Weights of a small GPT-style language model, trained from scratch on English Wikipedia.
Size: 19 layers, width 128, vocabulary 3454, 3.9M parameters.
Training: a variant of SOAP for these matrices, 5958 steps.
Each number is 128 + 24 x the weight over its row's rms, rounded and kept within 0 to 255. Layers, rows and columns count from 0. The size above them is the row's rms in percent of the matrix's.

# layer 11 MLP up, 512x128, rms 0.345, rows 476-502, columns 0-127
size [ 88  91  96 103  94 107  97 100  96  96 100 100 100  97  98 103  91 108 102 100 110 103  92 100 100 105 110]
[[126 125 124 117 115 121 144 136 116 127 141 114 124  96 136  82 151 141 114 139 131 135 137  90 117 114 142 137 115 117 147 131 133 123 154 135 127 118  82 140 137 111  97 150 137  92  94 132 136 113 173 177 122 153 132 112 112 136 118 120 182  47 144 148 108 128 156 121 132 112 140 146 180  85  97 140 112 123 100 106 144 131  94 151  96  66 104 118 126  91 133 167 105 123 120 121 137  98 131 162 131 132 119 132 154 167 110 115 115 125  96 111 123 133 133  83 120 140 158 159 138 130 155  42 109 149 108 164]
 [126 150 117 103 152 158 122 136 149 138  98 120 103 133 138 158  98  86 108 175 154  97 126 158 123 107 122 129 114 122 173 121 162  98 114 110  94 124 130 148 139  97 131 118 129 140 168 174 122 165 135 154 158 121 134 131 143 134 192 114 141 125 141 115  92 144  81  96  85 120 130 127 144 155 132 135 126 142 117  90 128 141 108 123 119 136 102 155 162 151 151 123 151 191 167 140 100 121  98  88 114 102 141 133 160 105 117 165 160 156 172 122 132  96 125 149 141 143 100 157 104 114 103  72 141 134 127 137]
 [143  90 133 141 122 138 119  99 132 150 143  87 128 171 108 104 109 140 135 133 127  82 107 151 104 127 152 135 103 140 115 158 130 104 117 106 119 108 120 155 157 132 113 137  88 143 151 124 149  53 117 134 142 106 115 136 125  79 130 148 144 131 158 180 188 125 159 138 158 105 128  73  93 111 121 148 145 122 122 176 155 126 136 170 160 104 170 149 121 117 146 154 147 124 162 162 157 123 108 154 154 131 107 119 119 118 102 146 108 155 119 109 119 173 150 126 161 100 164  84 130 115 113 133 156 123 144 139]
 [156 127 134  74  89 107 143 153  90 129 157  91 153 129 153 126 152  70 149 100 156  72 137 140 119 103 160 101 138 142 157 136 117 120 102 125 145 121 107 118 170 109 144 189 128 110 119  43 154 111 133  70 128  95 111 126 127 118 131 132 132 147 140 145 113 141 137 123 126 100 117 114 150 150 139 137 139 117 118 165 124 119 121 111 128  81 111 139 138 159 154 150 140 101 110 142 134  98  99 116 121 124 171 101 118 128 133 110 147 123  84  77 116 146 126 118 122 124 122 119 160  73 112 133 133 155 144 124]
 [119 162 136 119 122 115 124 134 120 143 135 131 140 161 144 112 109 113 104  96 121 105 103 150  90 102 120  98 169 147 122 128 151 134 126 145 133  88 178 131 127 110  99  99 131 115 127 112 164 119  95 135 147 158 135 116 103 108  91 129 143 152 123 162 103  74 151 114  84 146 147 138 135 175 167 141 115 134 135 161 153 114 142 129  71 174 192 132 122 152 122 131 146 125 147 148 201 126 128 140  99 143 143 107 115 181 117 156  90 105 133 110 106 131 139 121 123 125 119 180 113 113 122 108 117 141 177 117]
 [105 128 112  96 120 115 116 127 127 172 129  99 122 108 135 125 123 121 139 114 193 131 142 101 122 137 106 122 139  80 106 121 150 157 118 123 140 159 164 128 172 107 113 155  85  97 110 101 127 121 112 110 146 159 177 126 125 117 133 118  90 177 159 200 145 110 153 135 126 117 143 136 108 133 110 158 136 143 143 123  90 108 159 100  97 136 133 117 114 122 159 105  87 152 180 106 155 128  96 141 122 119 120 124 153 138 138 142 118 147 116  93 133 122 143  81 128 141 115 161 112 191 117 179 122 104 115 159]
 [ 83 173 143 112 157 128 130 186 132 128 186 163 102  74 105 103 125 113 121 141 147 149 119 157 114 105 170  95 114 140 143 141 176 118 142 129 163 133 140 164 130 137 119 126 119 132  87 182 167 151 140 168 148 133  93 139 102 134 149 108 111 132 128 139 142 106 104 107  98 100 117 127 134 135 109 132 125 146 134 111  96 189 160 148 119 151 102 137 151 116  91  91 121 130  83 112 143 157 126 145 106 141 147 107 113 159 130 144 116 166 142 121 132 152 100  84 134 129 119 137  97 157 107 145 103 152 126 139]
 [136 111 122 136 172 154 119 153 133 144 131 131 138 125 133 135 133 173 161 135 143 100  82 159 106 171 111 197  85 146 102 142 137 117  95 143 141  99 103 103 117 145 110 145 130 134 160 135 120 122 118 112 129 136 100 160 122 159 167 166 120 112 148 164 155 159 116 154 148 119 128  99 105 140 109 116 110 138 131 131 147 131 128 176 153  91  90 129 101  89 164 134 116 124  93  99 114 153 158 151 138 136  99 138 146 106 119 139 111 145  96 155 124 114 152 109 159  78  96 103  92 143 162  86 177 146 121 145]
 [142 139 148 156  83 132 142 100 117 152 171  98 129 130 149 106 131 105  91 132 160 148 131 115 165 149 129 130 142  96 160 107  78 178 141 131 134 134  68 108 159 119 151 160 176 137 123  87 104 165 103 138 152 183 126 128 122 149 143 118 117  94 121 143 124 120 150 141 113 149 163 136 106 122 142 148 140 149 143 148 100 100 155 152 143  96 128  96 139 128 114 115 130 128 119 115 164 129 164 103  91 105 109 115 151  91 192 101  99 140 103 100 132  79 154 118 111 135  97 113 160 135 136 132 106 120 124 135]
 [ 93 138 146 137 123 130 109 154  82 112 133 103 141 111 107 117 130  92 132 176 140 154 145 163 133 122 105 113 132 141 108 122 109  96  92 152 155  87  93 148 103 146 148 123 158 170 128 120 126 174 169 116 184 166  86 121 158 143 160  97 170 123 130 123 137 156 133 121 134 144 146 142 146 122 178 175  95 160 142 128 136 147 101 144 121 123 144 114 134 141 116 137 178 133 112 100 127 146 175  98 156 164 121 116 110  99 124 137 134 163 167 135 109 121 148 128 112 120 132 173 150 128 134 102 115 135 168 169]
 [113 155 149 166 139 107  90 163 160 149 108  80 112 113  77 117  87 154 125 111 131 138  76 156 122 117 145 103 128 133 119 160 166 110 148  94 137 131 153 125 159 157 119 104 150 113 114 125 121 150 142 111 143 116 130 145 127 152 109 152 163 135 142 156 146 145 113 116  97 131 133 149 131 164 140 122 167  84 101 117 147 156 149 129 154 110 155 120 147 116 121 177 126 125 114 143 164 118 112 103 170  58 140 130 128 139 141 155  93 124 141  97 119 170 115 152 133 145 167 152  83 112 148 162  84 138 100 113]
 [140 156 121 124 182 130 138 124 125 133  88 133  87 124 134  81 118 129 176 119 138 147 145  89 124 143 139 118 124 104 122 140 142 151 144  96 106 145 147 131 179 154 105  77 144 135 128 122  87 150 128 116 113 131 140 108 185 121 132 148 113  67 152 126 146 146 162 151 140  84 118 148 137 123 119 121 109  92 151 108 114 118 163 152 167 115 119 134 115  89 135 123  91 126 107 147 147 145  92  89 147 114 155 161 112 137 156 150  95 108 146  96  96 117 140 117 163 100  70 151 140 160 144 161 119 114 155 118]
 [171 131  94 136 136 122 103 110 136 100 124 131 129 122 131  73 123 125 140 145 120 106 170 113 143 106 188 135 149 104 165 127 119 177 111 160 137 118 142 110 142 171  81 169 166 113 143 130 103 152 156 123 113 130 139 131 129 157 142 150 122 127 147 117 155 136 117 177 153 151 123 147 171 115 176 117 118 126 120 152  95  87 165 106 100  99 120 157 112 127 151 117 164 130 122 119 119  98 172 105 123 170 125 122 144 135 108 173 137  92 139 107 116 175 126  87 161 123 129 106 145 141 129 117 106  82 106 144]
 [ 84 148 142 172 207 125 101 113 137 141 136  96 126 127 117 101 128 107 107 115 126 111 131 140 133  63  79 132 149 130 161 149 133 118 105 104 138 113 130 166 165 170 142 158 157 106 134 163 129 142 161 135 131 162  76 123  80 132 148 118 130 154 118 135  97 176 113  99 128 114 106 121 100 121 137 119 110 111 124 104 123 153 172 121 100 144 119 128 150 150 151 133 129 128 129 102 137 128 155 109 155 138 164 192 142 189 141 151 140  92 113 125 107 123 123 142 119 134 106 136 129 134 118 131 130 119 178 147]
 [ 89 116 142 157 155  98 117 127 124 115 128  81 120 160 139 158 126 140 114 159 176 116 160 162  96 113  86  97 155 142 154 170  93 140 101 135 130 160 140 134 147 117 115 108 140 138 120  90 132 139 177 123 126 118 124 127 127 125 123 112  92 155 136 118 118 122 154 137  81 168  96 171 141  91 131 130 104 124 116 133 151 111 129 135 127  97 116 121 133 118  73 150 115 138 130 153 131 141 160  77 119 134  93 144 110 123  99  93 134 109 164 150 148 140  84 169 124 164 121 148 137 111 128 169 194 122  90 139]
 [115 117  76 133 136 142  97 126 142 110 102 141 128 129 151 115 119 111 142 161 118 129 161 167 108 167 108 149 118 151 117 126 184 123 142  99 117 112 118  89  96 124 145 135 125 158 132 117 151 145 146 113 153 110 132 174 123 136 145 116  96 151 117 112 153 129 141 153 155 109 160 136  94 137 110 102 173 126 132  61 153 165 110  86 134 121 136  96 110 132 105 127 103 128  95 120 121 139 146 117 112 104 153 132 176 112 179 130  86 159 144 143  96 175 117 126 171 120 122  93  96 106 155 124 159  86 121  88]
 [116 123 127 157 142 142 160 101 101 137 130 175 130  64 145  98 157 124 128 136 140 130 141 150 141 162 131 108 101 117 163 154 165 114 104 153 109 112 139 133 124 173 133 100 118 141 164 129 129 134 147 119 144 132 183  90 132 112 136 154 138 134 107 136 125 121 147 153 145 134 125 102 138 109 121 133 138 121 111 129 135 142 249 137 106 111 182 111 123 116 135 169 146 168 173 153 116 145 150 132 156 114 145 108 121 135 119 146 142 168 133 157 149  88 114 155 104  94 149 159 121 129 109 143 136 134 120 119]
 [131 159 134 124 140 155 144  92 142 140 158 138 154 113 122  87 117 109 161  93 134 131 127 149 167 123 153 119 145 114 111 136 133 128 118 142 147 133 120 127 130 138  86 146 113 104 148 114  98 126 143 139 145 182 147 176 180 132 156 125  45  75 118 126 138 115 145 128 150 163 108 133 149 157 121 141  83 110 169  97 138 110 140 159  98 103 153 110 142 135 111 126 156 111 145 149 126 135 165  85  99 141  94 125 142 119 127 126 124 144 137 130 119 157 171 107 137 165  78 149 104 154 139  89  88 120 130 162]
 [120 124 152 140 127 156 145 104 176 123  82  98  72 119 161 109 132 119 138 168 132  98 107 158  93 132 142 125 129 172 144 130 132 110 169 111 103 132 155 125 117  88 114 151 155 134 119 132 127 132 125 126 127  89 103 129 122  92 198 135 109 118 111  98 131 126 178 118 154 119 137 121 156 166  96  94 135 181 147  88 135 140 165 112 113 150 139 133 103 129 130 158 134 127 134 136 103 150 137 116 114 167 159 157 120 121 152 114 155 147 111  86 152 162 111 112  87 137 172 119 108 104 124 108 128 122 143 182]
 [112 156 142 155 131 140  80 141 122 128  87 130 126 103 139  97 130 164 129  71 120 142 145 109 148  98 153 113 113 125 133  93 106 118 117 153 192  99 159 137 141 122  98  92 129 176 139 102 146 136  62 117 147  87 104 140 130 144 131 141 126 138 124 168 150 169 154 156 156 133 121 125 123 149 170 136 147 144 126 144 118 112 143  93 127 110 172 135 115 129 134 124  80 147 120 131 107 114 151  91 131 145 142  92 161 126  80 138 171 104 109  89  71 135 144 108 135 100 138 152 140 116 127 155 121 113 141 140]
 [130 148  87 113 103 122 135 155  93 106 166 145 140 153 130 141  74 142 150 146 140 139 172 110 107 166 171 126 155 116  74  92 142 123 133 158 137  93 156 146 145 104 111 128 133 122  69  78 142 171 116 121 129 118 121 106 109 105 157  96 114 152 145 101 133 106 135 115 153 104  74  93 120  99 148 127 127 152 157 119 125 154 159 103 116 116 151 136  98 120 127 133 118 116  97 138 106 147 147 144 171 146 129 108 176 178  85 134 161 131 131 121 144 108 137 132 138 119 109 157 115 156 123 127 115 130 147 175]
 [155 105 122 142 121 132 126 155 118 142  87  70 159 161 128  93 100 116 148 133 142  90 161 174 109 119 132 116 149  88 142 176 131 138 106 126 162 142 145  97 132 140 128 140 162 127 107 127 155  95 110 144 120 116 152 103 132 146 144 126 129  97 152 126 122 103 170 121  75  96 103 137 145 124 130 134 112 169 154 117 138 124 167 125 163  64  96 124 127 144 111 153 146 159  97 109  93 174 120 156 104 118 126 138 126 168 128  86 100 122 126 140 117 136 107  99  77 161 127 126 163 110 108 151 120 133 162 110]
 [128 148 150 135  86  90 130  91 142 154  92  82 142 138 148 127 126 127 129 136 154 122 155 136 121 161 148 147 108  95 101 141 107  84 132 132 123 127 108 132 168 134 147 120 170 127 105  75 103 116 149 134 148 123 103 117 118 191 154 121 102 137 150 102 111  94 109 122 107  72 148 125 125 139 118 127  94 145 102 141 175 117 163 130 136  71 164 136 126 148 129 124 121 145 135 118 152 124 147 143 109 184 157 110 132 168 141 143 151 100 148 171 156  99 117 103 153 145 149 156 154 152  94 128 123 126 169 104]
 [145 115 134 117 146 124 123 131 138 151  81 108  68 115  93 173 140 122 109 144 124 113 177 135 155 163 125  91 149  79 183 136 120  92 134 111 177  95  97 117 145 114 165 144 171 115 121 123 134 123 136 143 148 157 131 161 151 123 123 151 123 163 112 109 109 128 141  98 121 143 139 152 156 167 172 126 107 130 152 145  69 135 103 120 154  94 136 112  92 145 157 121  99 123 174 140 135 120 124  69 108 122 122 112 142  94 136 137 114 150 142 109 106 118 136 135 125 157 132 127 149 131 164 122 159 172 118 144]
 [149 120  94 163 107 136 138 149 144  98 113 112 156 109  93 164 131 108 147 132 118 183 129 131 128 157 141 132 110 115  94 154 188 132 153 120 119 127 121 117 118 131 120 133 161 107 139 191 124 136  99 188 118 136  98 175 108 139 144  97 137 130 116 136 135 147 129 112 122 107 126 146 135 173 170 129 101 120 134 128 156 160 107 137 104 142 185 160 124  90 131 118 124 150 129  83 115 105  87 129 154 103 136 179 129 163 131  92 137 169 162 118 127 123  99 106 129 177  95 116 136 159 125 154 150 116 138 123]
 [121 159 130 176 141 159 124 132 146 135 109 146 141 121 160  96  91 109 120 107 140 122 107 173 113 150 164 173  74 121 144 127 132  65 117 164 172 123 118 111 122 164 117 107 126 162 153  92 132 144  98 109 124 120  83 117 139  88 150 112 121 119 170 130 125 165 135 143 113 106  91 130 132 136 142 109 126 155 156 137  84 143 151 108 115 109 136 134 136 125 139 139 147 113 156 118 132 123 146 148 143 150 127 109 131 192  50 124  88 156 139 141 146 114 114 137 157 133 103 131 146 121 191 120 135 132 130 114]
 [129 147 121 130 121  97 150 111 154 142 106 118 122  94 113 168  80 168 109 129 135  80  97 115 145 150 157 108 144 136 142 110 142 125  71 124 171  73 151 144 145 145 107 129  94 160 139 135 156 140 129 132 130  91  81 100 129  87 149 143 139  84 151 139  76 158 142  98 142 173 123  89 131 161 159 137 132  85 121 132  95 167 111 123  94 131 156 103  99 137 140 114 109 141 140 133 119 144 145 110 128  84 178 144 110 140 113 142 124 124 120 140 161  99 157 140 128 112 142 128 128 123 137 142 155 135 177 133]]
# layer 11 MLP down (transposed), 512x128, rms 0.37, rows 476-502, columns 0-127
size [103  88  83  95  91 111 100  98 106  95  95  98 108  88 100 103  82 109  93 110  84 100  99  92 100  97 102]
[[138  79 117 117 114 160 137 104 145 133 107 139 163 170 121 124 145 139 149 159 125 111 135 137 144 124  80 147 115 111 165 115 131 115 110 144 103 171 140 129 115 126 136 152  70 121 123 146 107 133 145 160  95 144 152  99 157 108 131 138  96 109 144 141 168  98 138 161 104 138  96 116 113  96 136 128 108 134 118 109  77 101 129 108 156 133 146  79  92 120 119 129  91 146 113 161 159 137 123 101 110 188 152  87 126 141 101 126 107 115 137 170  96 146 129  99 182 141 115  99 168  72 121 113 138 116 135 120]
 [119  79 131  84 135 114 137  98 101 136 128 130 129 126 112 128 124 105 136 153 155  92 103 165 146 123 121  95 148 144 154 116 127 160 122  74  91 132 124 153 132  79  86  95 176 121 104 106 120 108 140 168 121 116 149 107 117 111 138 157 128  90 211  90  80 139 126 135 148 102 148 114 145 122 129 125 129 181 123 100 133 122 125  90 131 112 115 143 141 102 103 141 159 162 120  94 155 149 161 118 126 134 153 107 110 147 144 132 113 125  80 132 132 187 108 120 120 149 125  98 129 117 113 136 146 157 143 117]
 [154 133 122 118 131 125 143 124 158 123 117 170 115 115 138 136 171 114 145 113 117 143  98 103 167 121 113 115  87 148 109  98 118 111  96 111 126  71 121  93  88 154 130 114 122 139 153 133 136 179 164 102 113 127 110 131 128 186 131  74  89 113 151  97 107 120 136  95 121 150 131  97 134 145 141 175 107  91 156 171  77 168 155 124 108 170  92 130 144 147 146 144 114 120 140  92 116 129 120 135 121 138 106 134 167 169 146 101 140 137 114 147 126 127 165 126 138 145 138  98  98 126 167 125 134  86 102 142]
 [ 83 143 164 148 162 109 127  96 139 141 144 150 104 124 133  97  97 178 124 152 120 123 150 111 109 152 130 141 132 116  88 126  96 100 113 110  97 118 133 105  93 141 108 105 120 154 130 126  89 117 142 187 129 195 158 127 120 112 153 101 126 127 124 111 128 118 157  69 130 141 134 106 137  91 124 149 130 134 123  88 123 168 129 128 208 133 142 129  92 156  83 151 103 124 141 135 105 130 147 170 149  94 106 123 159 120 119 113  77 136 162 147 109 104 122 145  95 117 129 128 108 134 149 107 123 121 121 107]
 [127 122 133 148 115 179 135 118 131 144 123 159 181 134  93 140  65 120 143 159 123 120 141 210 148 141  81 166 180 101 138 131 145 126 126 136 104 153 143 119 125 133 108 113 109 124 127 134 142 128 117  98 139 135 183 109 132 163 179 143 140 133 146 151 155 163 155 100 133 122  98 148 140 129 148 135 125 161 137 108  81 136 127 118 132 124 115 109 115  96  75 118 108 167 165 130 124 162 165 106 150 135  80 108 145 144 156 161 158 120 141 127 102 113 127 148 117 123 107 116 152 111 131 103 119 117  99 146]
 [108 134 121 124 117 147 114 123 110 152 152 119 110 168  98 142 142 160 119  86 115 116 103 146 146 117 109 118 131 114 147 151 108  97 160 139 112 151 114 163 111 115  98 139 168 200 117 114 140 137 124 195 181 122 131 121 128 139 142 135 121 107 135 103 134 103 154 110 121 111 119 153 129 156 175 133 129 150 115 135 122 118 118 133 150 103 144  91 143 161 125  79 141 127 117 158 188 113 120 101 154 115  87 128 164 117 136 148 145 145  87 102 102 156 143  84 131  88 120 115 167  65 152 108 157 119 126 128]
 [163  77 125 135 127 135  78 143 117 116 112 137 152 134 100 132 145 117 130  64 112 162  86 126 129 129 149 138 171 157 111 118 123 108  59 136 173 171 152 145 122 137 134 117 140 108 129 141 136  98 121 125 144  90 162 154 117 137 114 117  77 109 136  92 169 112 138 192 141 137 126 163 144 134 166 104 116 126 138 124 155 129 147 112 138 125 142  96 128 135 117  80 168 176 117 132 148 118 112 131 133 155  97 146 110 122 126 137 143 118 133 132  82 123 141 155  98 153 152  81  96 106 135 164 120 137 134 125]
 [160 124 117 153  77 104 148 111 106 128 135 124 164 129  94 143 141 114  96  64 124 146 149 123 101 105 130 104 111 119 126  67  94 135  90 105 128 103 155 158 127 130 129  98 145 137 147 110 107 153 158  98 153 140 134 136 144 116 130  92 109 124  80 116 111  78 178 144 145 113 145 134 133 126 148 171 108 114 129 118 111 122 118  95 138 110 138 121 127 165  95 116 132 157 136 135 101  91 152 165 118 127 130 131 153 116 117 143 151 163 124 139 132 159  98 161  77 151  85 127 146 110  56 128 120 120 133 102]
 [123 107 140 103 128 124 105 154 106 146 122 129 113 124 137 154 139 127 108 153 146 141  95 171 116 148 132 174 131 172 104 110 131 110 108 147 109  72 103 137 136 103 115 171 132 149 149 117 136 131 123 117 115 128 130  73 103 113 136 152 166 131  80 118 122 151 107 119 132  97 136 152 120 153 172 119 126 175 142 188 130  95 125 164 142 109 108 137 145  83 103 117 120 118  92 148 156  84 103 140 153 138 115 119 129 124 151 153  97 118 140 134 135 193 125 134  96 125 121 107  91 104  82  95  89 177 124 122]
 [139 157 144 128 114 159  51  96  97 150 111  84 114 123 104 121  69 129 142 150 114 144 169 139 141 110 117 140 167 129 148 115 121 145 103 129 117 122 128 164 107 123 116 148 135 162 147 140 120 132 136 127 156 147 120 125 190 107 151 120 125  99 101 140 128 162 106 140  98 152 128 162 163 130 139  59 119 116 137 138  92 149 127 146 156  82 101 129 121 115 127 110 125 147 124 131 151 131 148 116 130 117 126  85 130  67 115 148 149  88 161 145 141 152 140 115 126 158 153 123 161 151 143 144 132  68  97 141]
 [125 117 121 107 143 115 122 123 124 144 128 108 152 135 183 163 126 112 113 137 166 121  98 114  53 129 181 141 137 115 161  94 144 139 111  63  90 184  86 122 138 149  46 154 132 128 119 124 123 132 101 101  93 145 136  90 138 105  98 110 110 142 153 166 131 111 123 110 115 143 140 144 134 136 115 111 101 152 152 146 131 107 127 127 122 120 115 136 106 150 146 183 130 157 144 143 130 106 100 126 123 107 134 115 112 101 135  89  99 137 127 148 121 122 105 120 117 148 143 121  86 172 161 159 108 123 115 114]
 [104 143 131 124 123 119 112 105 109 119  96 136 139  75 129 150 142  75 123 112 142  88 101 128  96 110 125 135 100 160 190 100  95 117 127 128 127 107 124 132 101 137 195 108 105 152 115 115 140  90 160 123 153 123 154 138 106 108 154 172 157 164 113  92  67 115  93 113 138 139 117 151 141 117 118 160 119 143 118 143 169 131 105 182  87 156 130 108 101 126 131 166  98 136 124 152 121 127 134 115 119 111 109 141 144 142 126 104 160 174  96 147 165 126 122 135 123 126  90 136 107 129 107 106 158 132 158 113]
 [169 132 113 160 138 149 149 104 118 104 120 142 159 158 119 145  71 163 124 127 103 108  93 103 145 131 123 149  96 102 112 108 146 117 147 121 102 150 151 134 104 130 153 147 137 153 141  92  86 146 120 114 131 129 117 134 114 121 145  88 148 135  90 128 163 117 131  64 162 117 171 110 119 103 112 146 114 123 173  87 122 114 172  87 122 165  88 196 120 143 105 134 110 109 102 105 108 166 132 158 106 143 131 141 120  82 122  95 127 153 106 121 151 116 144 119 165 130 138 134  87 116 152 122 137  95 131 108]
 [ 55 135 133 110 130 119 121  91 128 102 104  92 152 123 111 120 159 115 132 127 103 139  83 132 122 104 116 113 196  99 159 145 146 128 126 135 123 152 158 109 126 157 109  97 169 132 134 154 116 139 175 155 126 148 112 135 102 122 165 125 109 153 122  90  90 191 129 158  98 104 132 106 151 124 111  89 156 132 167 100  97 143 149 150 128 139 110  78 163 156 102 114 134 142 144 128 132 110 148 118 145  93 109 121 113 127 155 122 158  82 123 139  93 126 119 130 127 129 170  90 144 128 149 139 123 132 168 133]
 [149 116 132 113 147 138 131 134 110 127 180 138 129 148  97 140 114 161 140 195 149 105 162  99 130 116 114  99 116 160 114 114 143 148 129 174 135 107 135 133 105  92 123 111 156  90  96 131 128 141 151 118  91  89  97 112 147 126  99 140 118 157 121 147 112 152 149 149 122 124 113  83 129 127 124 165 137 160 103 113 159 106 141 160 132 125  79 109 134 169 107  90 121 151 127 124 132 144 140 131 150 142  93 172 134 159 131  84 130 128 153  69 171 113 131 142  69  99 133 148 179 117 152 116 137 111 124 100]
 [135 140 158  90 117  94 133 142  87 118 148 109 142 126 170 117 163 134 110 160 120 130 142 114 106 153 128  91 115  96  91  83 119 138  84  88 133  90 142 172 161 126 130 110  92 112 142 148 117 120 108 127 114 119 120 112 135 116  79 107 154 168 119 128 136 130 160 106 139 145 140 118 153 124 141 145 139 118 147 113 104 148  85 113 115 151 130 156 150 139 133 174 137 127 106 163  97 144 107 108  97 108 141 102  65 132  70 127 135 137 175  96 115 158 101 106  81 108  91 137 133 142 127 134 117 133  78 135]
 [111 147  99 141 162 160 107  86  90 124 110 125 116 170 166  87 145 145 109 117  64 131 122 165 121 157 123 133 131 115 156 107 123 102 160 119  95 117 108 138 125 110 101 115 133  86 130 102  90 169 107 193 116 145 141  93 150 141 121 118 134 118  98 136 132 114 121 185 143 170 117 115 131 132 171 125 129 117 122 133 125 108 187 150 162 106 143 121 140 132 126 120 153 130 139  97 135 104 127 194 124  97 148  96 130 119 144  98 134  98 169 159 143 131 108 126 125 143 123 146 147 134 118 160 140 148  86 128]
 [120 165 142 119 162 130  90 122 107 138 165 114 137 122 129 129  92 147 126 134 123  78 136 155 109 107 138  97 144 152 143 148 138 127 125 174 164 147 131 140 108 107 124 138 131 135  36 106 114 145 132 158 126 143 162 124 123 103  59 124  86 132 129 133 119 147  99  98 105 159  83 105 142 133 139 108  93 154 115 124 157 125 118 120 170 143 163 121  88 120 146 143 113 138 128 122 114 115 169 169  78 116 116 104 124 114 103 136  84  99 125 150 169 135 149 142  91 122  93  83 132 112 124 126 122 121 120 138]
 [130 132 142 101 108 102 130  99 120  97 177 136 150 156 145 145 100 128 108 126  98 143 146 102 124 151 162 102 147 115 124 117 111 144 116 104  94 159 108  99  91 128 122 112 110 130 123 100 140 134 125 162 119 177 128 122 143 121 113  80 126 138 118 137 165 135 120 102 133 142 123 144 118 122 136 128 129 155 142 142 143 131 114 143 127 116 110 126  86 145 135 126 107 145  88 119 108 133 129 168 163 104  79 123 128 103  91 129  95 115 151 104 165  49 188 103 120 166 137  98 145 131 146 150 164 127 131 216]
 [ 92 161 178 139 114 123 107 116 137  68 161 101 116 136 110 147 133 159 158 106 114 100 101 162  92  95 111 139 100 142 127 103 104 135 171 146 150 154 153 146 170  98 163  99 118 150 132 120 148 150 121 131 136 144 100 127 180 143 132 100  98 151 115 126 112 129 142 142  98 119 139 182 105 137 154 167 156 114 150 129  98 147 108 122  86 103 127 144 102 106 158 128 120 106 171 114 132 120 108 102 129 119  90 119 126 112 134 123 161 117 102 103  89 154 128 141 106 147 101 155 139  72 117 134 173 150 132 125]
 [133 123 143 126 138 146 106  89 158 161  97 156 119 103 140 101 161 127  63 140 114 112  89 145 141  89 106 111  81 120 163 145  91 139 130  74 107 109 121 101 126 171 169  88 127 129 149 124 147 121 144 111 133 132 123 166 128 134 120 137 156 118 129 142 132 116 102  40 125 108 148 147 127 185 135 145 152 143  92 145 146 110  97 105 134 146 115 145 138 112 107 172 104 127 140 135 122 133 136  84 124  86 101 120  97 118 134 155 133 137 108 147 132 129 101 122 140 114 174 134 121 122 135 149 181 110 119 121]
 [129 138  88 120 105 109 129 129 119  93 116 137 117 144  97 142 139 140 134 105 156  93  96 112 116 130 117 164  89 168 134 148 122  93 163 124 148 121  93 153 124 138 154 140 103  81 162 147 104 149 115 116 101 174  91 107 119  98 181 139 112 113 165 149  74  92 110 118 149 127 130 142 137 146  84 105 120  90 157 109 155 129 129 154 100 162 140 112 122 106 132 109 120  91 139  99 144 150 109 146 144 140  80 150 154 103 127 117 117 145 126 157 105 122 129 109 153 129 133 127  98 190 101  71  97 128 134 124]
 [163 167 136 122 131 140 153 138 170 105 117 114 155 162 104 144 139 124 125 145 141 128 123 120 123 116 107 152 115 101 129  96 150 106 156 122 121 123 140 109 143 150 106 143 130  65 106 107 108 104  79 161 111 145  86 119  92  82 128 132 118 149 135 134 112 154 127 145 130 181 136  98 135 121 125 120 131 126 119 116 158  93 103 160 216 150 143 152 133 156 130 101 127 194 122  84  97 130 115 153 167 136 133 123 167 105 130 141 114 113 116 127 114 152 144 129 141  90 141 127 136  61 123 153 102 143 120 117]
 [155 136 118 131 132 131  72 134  97 102 167 145 139 138 137 119 157 113 139 127 138 124 151 131 116 124 129 118  95 136 112 149 132 143 122 131 147 167 117 144 164 167  66  98 128 115 115  81  96 158 129 188 148 154 130  86 127 140 123 126 157 162 102 122 150 129 126 152 117 119 141 126 106  92  96 141  61 170  81 133 138 118  97 103 135 158 104 139 130 108 133  79 109  87 165  95 139 105 132 116 109 112 115 139 123 131 106 140 120 140 110 137 148  94 104 116 125  84 102 101 134 151 111 104 127 125 190 108]
 [107 121 109 132 141 148 156 145  73 125 141  86  99 137 125 127 132 123 194 151 132 111  89 105 110 178 119 156 160 118  92 110 176 161 132 132 143  99 138 103 111 164 158 128 125 126 175 137 123 150 164 138 140 149 136 180 185 154 100 109 117 113 148 109 131 122  96 141 152 130 157 119 103 155 132 122  83  82 169 136 134 119  92 131 115 143 135 171 171 127 146 112 126 123  88 146 110 157 113 125 113 114 129 157 114 135 153 116 141 132 140 122  92 124 147 132 111 147 147 134 121 142  91 129 174 160 102 119]
 [ 81 121 121 148 117 105  98 163  98 152 157 115 153 137 122 116  98 151 110 155 101 124  62 168 150 151 144 149  75 126 154 165 101  99 122 155 131 122 120 128 143 106 115 117 145 132 131 152 132 127 130 135 158 144  79 112 136 120 130 143 171 134 108 139 125 125 152 139 112  85 133 139 128 107 143 112 150 170 152  86 137 123 113 112 126  88 111 100 140 148 132 187 147  98 168 120 124  88  93 121 144 122 151 127 140 140 105  55 134 135 104 117 141 148 117 125 136  88 197 108 111 123 138 117 106 131 129 148]
 [122 117 130 143 115 103  98 105  96 120 106 123 118 120  87 131 133 131 118  89  94 122 133 131 168 186 144 112  55 123 119 118  93 151 131 100 146  52 126 130 115 160  70 114 119 163 116 136 162 140 147 160 143 142 100 145 144  92 122 149 119  63 144 143  95 148 152 126 118 128 164  95 142 137 140 138  98  98 136 132 117 141 121 108 120 120 168 140 155 135  99 115 103 131 165 120 146 116 106  97 143 104 160 130  85 162 111 119 100 118 142 138 152  84 147 138 135 145 122 132 141 134 158 131 133 115 166 132]]